config = dict(
    n_layer=24,
    d_model=192,
    n_head=4,
    n_kv_head=2,
    head_dim=64,
    d_mlp=768,
    vocab_size=4096,
    activation='swiglu',
    norm='rmsnorm',
    norm_place='pre',
    norm_eps=1e-05,
    positions='rope',
    rope_base=10000.0,
    rope_fraction=1.0,
    qk_norm=False,
    attn_scale=0.125,
    bias='qkv',
    tie_embeddings=True,
    parallel_block=False,
    init='uniform',
    init_std_qkv=0.0594,
    init_std_o=0.00743,
    init_std_up=0.0594,
    init_std_down=0.00429,
    optimizer='adamw',
    lr=0.0023,
    beta1=0.9,
    beta2=0.99,
    weight_decay=0.061,
    lr_head=0.0142,
    grad_clip=1.0,
    warmup_steps=506,
    schedule='wsd',
    decay_fraction=0.366,
    decay_shape='linear',
    final_lr_fraction=0.0,
    batch_tokens=131072,
    seq_len=256,
    doc_mask=False,
    z_loss=0.0001,
    train_tokens=442300000,
    steps=3375,
    dataset='wikipedia_en',
)
Each number is 500 + 40 x the weight over its row's rms, rounded and kept within 0 to 999. Layers, rows and columns count from 0. Numbers have three digits each. The size before them is the row's rms in percent of the matrix's.

# layer 14 MLP down (transposed), 768x192, rms 0.0881, rows 229-251, columns 96-191
103:453523489509496493537506525503552539490442458450527573544444506492487489455489531472475464485471558536511535512527514477485499499468490431475517395513520491523534491489467550505455397518526449556483490449544501442435581462544506498494427532514592482494490450473542538543472594579534559482
099:493496547436530533442529539476530388445443581532509525478506504462547481525522456501564478474472514455400503499462427528524466492533439473462554603518500447491526535547492512459461488473404547446459513455480545529517482469519524555442539492506415481488527554479525511505496541478357499491
099:475371506484550499433512455431525534484519491548507488478557448450479515472502441435533472492463556536536439464463481483471542484587582512470502469507428546481482427514518443458457497489531503500471479567524493494507443476558497470502445516494570550471508497554592525404456521466425477461
103:517452519564497463582457509490496468522443539459461519503493477487538474504559468537506506556555568563542559518485533546517543449499602463440450438514481508532543500516508486494510516524576440447485480506483478580424536544618483520456534452508554535478501470433404510462462527479511518470
101:496601503520481526526462582503538425425497496507523475552452462496515518457451559474598392510412475480505437483499458471514490507463487514500462500497515514543507493465467459430474496464488502450494443470474521465448581501456481458482426572515507483472492474468449516462513513451511489481
091:506523453542471527567527524440471462457510475476472500500510516542495531446525437549492516517590488459546580534449441426495465549459539503479494480496552501516451463562526479536477509455483508568461523549433449486502499557490376529538492458541512495521575400495476420488522567530524576516
102:581593483489477546474477482569446482481495532500476505536497603505524537502479443511540504477470486601525556425496497497576497477504458561499445522484445473505532471425519567499533529428469492473569465491519534507499486503527487466486524460527515458575502518495475532485446436528511458497
098:425519469602525386494465473520531551501479542452523511520533509460496526537544539484576417503566543487456504460507569478527505534473530505564546483534559534526495541447533465516472430499523449500473504459430470485522458486503477442476491609509472559528522486458468521494518496426509520519
100:541532523452448497488502459506518581496524614526506482472541501499480538470516523529505485500510473465551510497560548520531498488508534492554471475532459552467572526624452533505461506544514430495422532578414483558490491550477508456484467491539518521499488538530499478505479515602471515496
100:493493484538492493514530504488441459402511551509499458537455477498507489524500462512508488468449461539442476499509440470477426529457483469552624484522498503499480482533550491484489400544494513478550476487558446456448563498416489538401467501504513492576529491483510544412517377531508431488
100:426520473500547522471470468462491497477487533548505498484471583533488439469451499465506453485510440428515523488486516442486471490472448503534421472540493493498454532467493489543426532529534524476466424430535522467482495479446544452572528442468486495518553515505565508474458533540503411572
102:544501530463516560495502493511469516479486524491477562522474554463520477488511503493544504470495491544472572511453510563509516502539470487461449460528534537429479445470356502527563528465537509460512486533511512500554485497523469606543531517537520495446452465473562474509446546437482535433
102:447462476491474523493514479531505506529478513478436535517480462496523486414531419513550493492443510468525532521477455498536547505554524608514464528480533482513544441491554477474492490614497515445537515496507534552520489500449518486496470487505454471438521587474542554584513542476500513631
098:522441523507514524522545500477531482514407446569566532546456529555542460509485432572508541538495586540504467476456408479505491554459446457542513516507492489529508528443508550467562492492496485519530529538511507547461519536507480442485479459477537450456466446511466490464535505536479456419
102:511467423427466457440507493475491473477526491510401490491552428489527499566538448493544542481571496505528539554536456546497466437533507467559470441542536471521518490519470443531472517487488545450423476477513505457487464474481498510535468454529522549447508485529447509532502459466482569509
102:499456483449480534539490413523525533463471511490473486486459543540525533494473563533468436472498506612498443557484388563530538521456454460559526495440468493474473479417531518489585569495456467452434465422508488568460515519487486444505494419496493484534473535488463461530427469491440466561
100:451514433485479524514566517549501527509480467492560492519490524438463540528466504516504469536539514588507440515426479548593496539479478482509496484422472476534492467510411509521499458536545449548544527518514526482454558488476612519467586518525463562458516523480486514421466431513424536453
103:454559485492484497493469468439511457496448492477534525460529460530437486538452479505498598446530475493524486539542484511569531469454495507448533479489531446454478448532504495469435562547521468572490575464486522619568504483548523515514538511516475477474516557530508520429520474507468539538
098:468501423551498526578456538542516354538483450511519444521536606500489473475485514516476436515553494433531515517462542473524490539532497546543486530438488448510488520558500455544523475493499498494550519502528421517549454474508522488419552541452528539508479511508558598546466522528478506584
096:519532509496501471534532520551419505457481405503423576478529463565520564484503498437463533442407515382497491561514486534473520514458545466449483567512474484530513423559528439505490510499466568487463548454470454446450451496545568530533515570506463442502484445574454549528561510521532472446
101:528540482501505499499482416508507567550522520437575478557585459552467445501485502513519475548487400596526479505532430425531515523469530508528523458480478452502429536448467535491511491507482458538519455537438532511575470459520523562475502500467543577520484487473539506523558465474479508518
097:453487453564570478495463441478422502484475530586500528491493506527537542512541508550482597501503495418445544458476469437516563469509566496497443475475532439492583466433484526499541517544527445495462522471481534500504479478464493468452506517580505447526458487493550424487473480465432543473
093:466434540557465518532586502460553426464505505479565490470454499430576554612493514574480442465526513564478504398497454489487506447472465519522499549507496466439484470453477544467500501504467489507494500460504510494518468485518519574510470415503548478490385550522522590496478518533547426461
# layer 14 MLP gate, 768x192, rms 0.106, rows 230-252, columns 96-191
098:512568507461497551490529466450522468554548465551441522511511496536527493505596506539453449527501457475546467520461496467550452496488526453521555482612514488551423541456492549507466550505463440457459451551501482554473493436466543537502445482526466513486442457497469507466469531525478434542
097:470531544491527483561485549525505540407531447459498517467606502546486468493470482446484498477446529523574461438462431570476428484468509536448468461512513546511437486508547474488537381464505462455489497531440458505513450396494450474566467492509500546473466505463459507435455494461446508497
108:513519510539496533558538441413467469490444449541563533492524449508460496506480527504511490493469536507524523504511518459463448515512549459521517592546572529564457404575458470483495484478446528487440466455441492482468417483517472517470466589496481458432547538431511504517494514434500553411
100:412411552458508469511502525464466555487553504525563476495503482451490594519520470583468429509511523494557606524507568537511498484492533454562476549493489484520469521555491515538440473490522511536449519467499563531463422465536473450478474467445508491466509493507438430485462579552507490544
093:480597452537459456512420505445502517515501487482499506478541583444554525535507481529461523479522516481494461508447532478450519493460480467427540451577444495551519465619512476529520500541503531492468526509495548485519568509547529495415496463530500523492426549504417552511519493504543526522
104:479446471475452483475494552490568506508497482571460510413475479535461493557462470561528502526438547422517511507436528556510472553464502473581519565510461456519468496395521454477451396546498462477444505530505502541540462563522530540526481487512499577494471552561523491487536517550486529507
101:546476514420478533534510492542493468549441469462471482523469409491524559485484524495449516537531510480482443553554454510489473525577452519452534547509522483494531523509498545499517450446516558508511477499509533500445558520483475532515529447481546478513465553494496472530514564529512548570
104:489525528446501508504509445523484556532533493475505491495547493542490538434474534481511382559498474462493503442450460510467508551549492565509422481489511509426506545505489549505490478484505482487458423502525453485470495540486489512503417510519521528533479577544463521499573522537550480483
101:464478519493503489542522463489465461506539420479537565538514459455514554521472456522560438475446538544462441516417454538427480550526510469490545484543489498498445561479469520493600496523466520455514457465494519477508483575538479412468417432501467505456447502536498452496471559500527450489
101:497503500473562579561476442504466448453512509565519532456569499423567543551499499416565522581501524494525450521478414532510537479502524508510468572512541475527513465489537475476478482513486505490445485451431450631459449549575505507471512534500473526536488510495444422553522486487517534435
100:402604533467423520486474563565494567534488509477512476480538551435440559470433552515447549570522523489508482508500477431505491465530511526476482532567470486490451557519519495473510524571421482518474514552478487493464478467540484489529515446517506462549514538546522444529525482542500535479
106:434530527477444452441524504514536437455547505524433529511542489446437507541524497434504495513470491462523500502487485414472553538475570483551571496535483507538485456467498465492476414504491515475465549587535477471478486588512485494459556504574531551459487492572545564542506501478559500596
096:436463535522537542475528405530525556591491472565578480528559484485535472500547531448520439569510522504501456468557513459541518467526508546512516438512547527461545590537520569462531510527541451495417511472542540459430493504477575455500561444507476557459521506470480515587497450423464502574
104:498503452468490396536480583527514475508490489532578549476461477421519489556504543525481492541473531457508524467498498487539460463511510477508519471455506469466536593583521478470447516507534488551451508441541460529490548539547451464432473505510481548467523485470541480496459483504514470466
101:456468502461405544579542546471500531487562504543568591538493545558524412582509483426470478566524562502523533388493471548549562476589501528553506514515574488536466514485515505420511540461406547471437526546504476451521429491511495466548457562477446525527529462497442500534489538497494530457
098:524575489471507539481510477486504515405496456499499536607523436427430509584461598451480505569476462519539430469493532500521496513484547501432530492543503504569482486505512527543459522485551511473487517488554455510494505556533456503484424433496483502454430470446477506460508516448483537385
102:449539456488493457586509545516565570557467491527492468484456553435450523489524557496461521506541565517498515511498510476505478541536520527562507519531558514504463547489506532531445489444468512468476523509504576411451538543524433493410538476461517447483437515446437468406469518493495496496
099:489586457435496517542452563536453466487473471545529495474586466547547436565546484564437500476544497520561555568474520488451504482445468451509533488593548518529429573582477568423530544506515518453478491418465503515465467502449506464541537516413476486447464516479484490460553521538470470560
097:501515440519468505523483491539521542552478580504515559461476545481486475546545585445442548573477549513614513465456477500517457532558487461509511547527575508539532478481484434533443523456487535574491558479414577443533439484486418552527492533462463561470473545505481542463493490548481507553
098:491466476503521466455514433517471446535482440465535534524483482454479458513525498517518483535465501456525425541456557442498482555500523500540476495468478472521512574469521531516522450532463473507469459506535530521532418511523464528513552504508500552525502509454529505556500557457554561608
109:447539537495480493481512403476466517542445463533535501485499494464435489509436401507538487548548557475528519486491495417509494548552530468571534500493528478481515520528446534545565472431480486555514488463500488535456458550496527497441548489535533443437494545482525490472489503534518606528
093:434503526552586524514463522456432540439431476517482509508490451526520539521514489485494546494495522455570490446477500511511491530533508510508503445486552495507511489471486447505537533556433514401501511561542465507495485452539506465442573513505483534536483480487499547535537484494454497515
097:498415510536527542481492519530507555484480513481501483512548438465478558482472547514502489589467558502431504548519495450474426532490539500557454479506507521524434516528404498435419531574455517504501484529539487467447513491547446538566492513511541535433435522508444499468521514531475523519
# layer 14 MLP up, 768x192, rms 0.105, rows 230-251, columns 96-191
098:425490508429474459500450593481527475516541445522449502461499502458482588536511454493494504456557500510525520515493505501470580482488504473540460543523478399496561538551507498531587557484456527523417533571541587479476472456474525524454515547428513487482536489555569599525513547533442491566
097:562502594481509552552515534507475480544460453515559527450534448448519536530433457459561524517481566544489444496500503495475478462468507511481496479420458436485456449531472526426523496458451486599553433473511487538484519502559436505555424575461449477480527518473471535441447536492550500481
107:552523542488527482554491480481498483493457538472555491516471503608491526453524511561509576539434466495560473530530498546480473522445488441519492515473498450489441510494480549502395488479461431498510448466494507469452433513506456456453466453497506516493497531481491536507511523499493498516
102:527504581458483566508451467533550468469414455530463548483486527487501463399507531578464459498507532527574474497502503541487484586498581510453527519538482453531514494464538444545559459555568462513525488482457475509531501514451462497464508431530513461462537473449521477520474571458536414495
090:453480507476504479480517453506440518585498560554517598510451447470527465484527543541534452527495411506459490489527524501573528433504510501498529451476481503541550493614524459512552597514552503554553488543521588530430475512532584464458444544442510560436489432470465544466510479544475554496
102:536453503479516497574532473519488511445504515506477548477439496433456552460575556526472423524442513497492420491517475439504490520508554487451504570532417514489493475496521534550496458539554464503549504448504560490483392524540465484439478559492490458504506454571470474516532509566509512452
100:499480557497585443580548439474544548485469514496506538555591489451525513530483513508551507529512495524472478465574539547532459447524487562466499557488478447412550526524485484541503504442529428367525501532469516546495433517558454480488520474479586566498492561594522503520460549467454556529
099:536469438529462459588489541598493456483486479508505500511480483519498512426473491472501476420546532497470523516455483517479509468501466518517515551558542467496437379513450534468453543504484449468498513572530535512502593451504566441501566528471510480545558504470552534479497477396581471496
100:500424482479551464482556493539497502521460444490484514536433507549483527555373546601537496510489518486522466512507517509461466521497465512417494561494463544506466535539578521426519448560525467543485449549441501499507520499492508534472510454511534419497492506475473457456505529461488412512
098:546431543467540476450526575534459514513425522515484496542550523509483562488469510532489541448509608508392480499480511515507463502502517493480466461440507555485488506506540534518529451494504465486548539476461515433564515517486477489438497569457467539497544550460441414445495507439448513479
100:555487524474540400519488594489449509541538557483602466525529523502427454453481447503485506509488503472483487516462480482455434493470582516534476462478500536517482553492537484483465490530484530531547490461466474432520482485468449493548538495537513467485445489482464542437523473443473433514
102:468519502510510538514468452490490464523521544451477556482513526455469540529476521571468492450472501482505483507503546572543510479539493473528507557492428530477543469551556480527377491478449469452476508539542490469490493443545482512543433503487530446474596488460543498476540509453430465431
098:485568442440559416499524542467497495529511512539444517463495551441529454481441496456499495491543523491576482498472429580460491546489482516502494521531507553457551575513479496498545573568467451505589582473518507462510508521512466569481454473517464485509590455493484493429475523490555516547
100:486486524535463530525563501499561555546468531521473538489591444546441521529539548576448458569479531480540523516554550510486507500409495478480589409437540482448476466507493486571496506519515552563520450477546571469498453557446515496523474487539484510513509466412521482490560490565495439434
102:526540546493509458565548470460466538497545490456531499442466496486480467456517464496502456516479490542541552513443493494488515496452526471492522440439494461447523551486486539474522567548462519449492464575482606509460432429483486515452419540500493532475536557528415488509481438500551451530
098:476499486499496516446527542547569480458513518479441464543469471510544475465437463488501503484479505484556478586474470495493546577493506593496445499542514524498579479474509428520490509474454523446517485441530506453519579491477486585520543385513506478522570444440495531473604503453434522558
101:462461508510442566499607486490476472500546479446454506516468509445549535466536545501552492485438542464516514528497502541560451523419480481418586534494506532503493531431554409528531508549533465480541483466459496467431494486521428584494521533551539502471537551556475475429508472501518454457
099:519444567470561434460550510455493535477543465498446473472533461442475482505506544495509487488507436490524443521571460510516520405522488448429509503491530499539502531493464481475454523511465550450496520534540462521442523434536497558505505439507482533494491447435453471434461498565535500481
094:513560524561489447495475511485466548497414531489473481460490475560468507544579578492533497547508550431559535463471561478488474531555437484432471566581476569479463473484554517511479552423466525431478493437514479477417492489501478454509530501439474526456538570552541516463548505486436524531
101:414449439430486511467545550494519516495530501494497484536516483418411509439551570484512524480458483499480525511439574515450479438519413543534431506517530540509414462484484520484472419464511542519487425466477457579515452512581447480511507445505467443580462486500513493460495445456512522528
099:467545517476518524455551477457474447444516481513538482494435531491556545498489499474460501551494425548542526467440465522518475448443571523449510520510492422493481421528519514528427513486549471510475460514522461502536460446460503491484441472529502493516532456529478533591521553535577447472
092:499516460545519534559524537503460505475515510529531427444532505423461551532416534504490482458430443508537484460620499489537501436542532491477507416452538458494453521576516421487496501471540487512517557470468491504512512493462543493422534488474577526487459425512530524420434457528463497497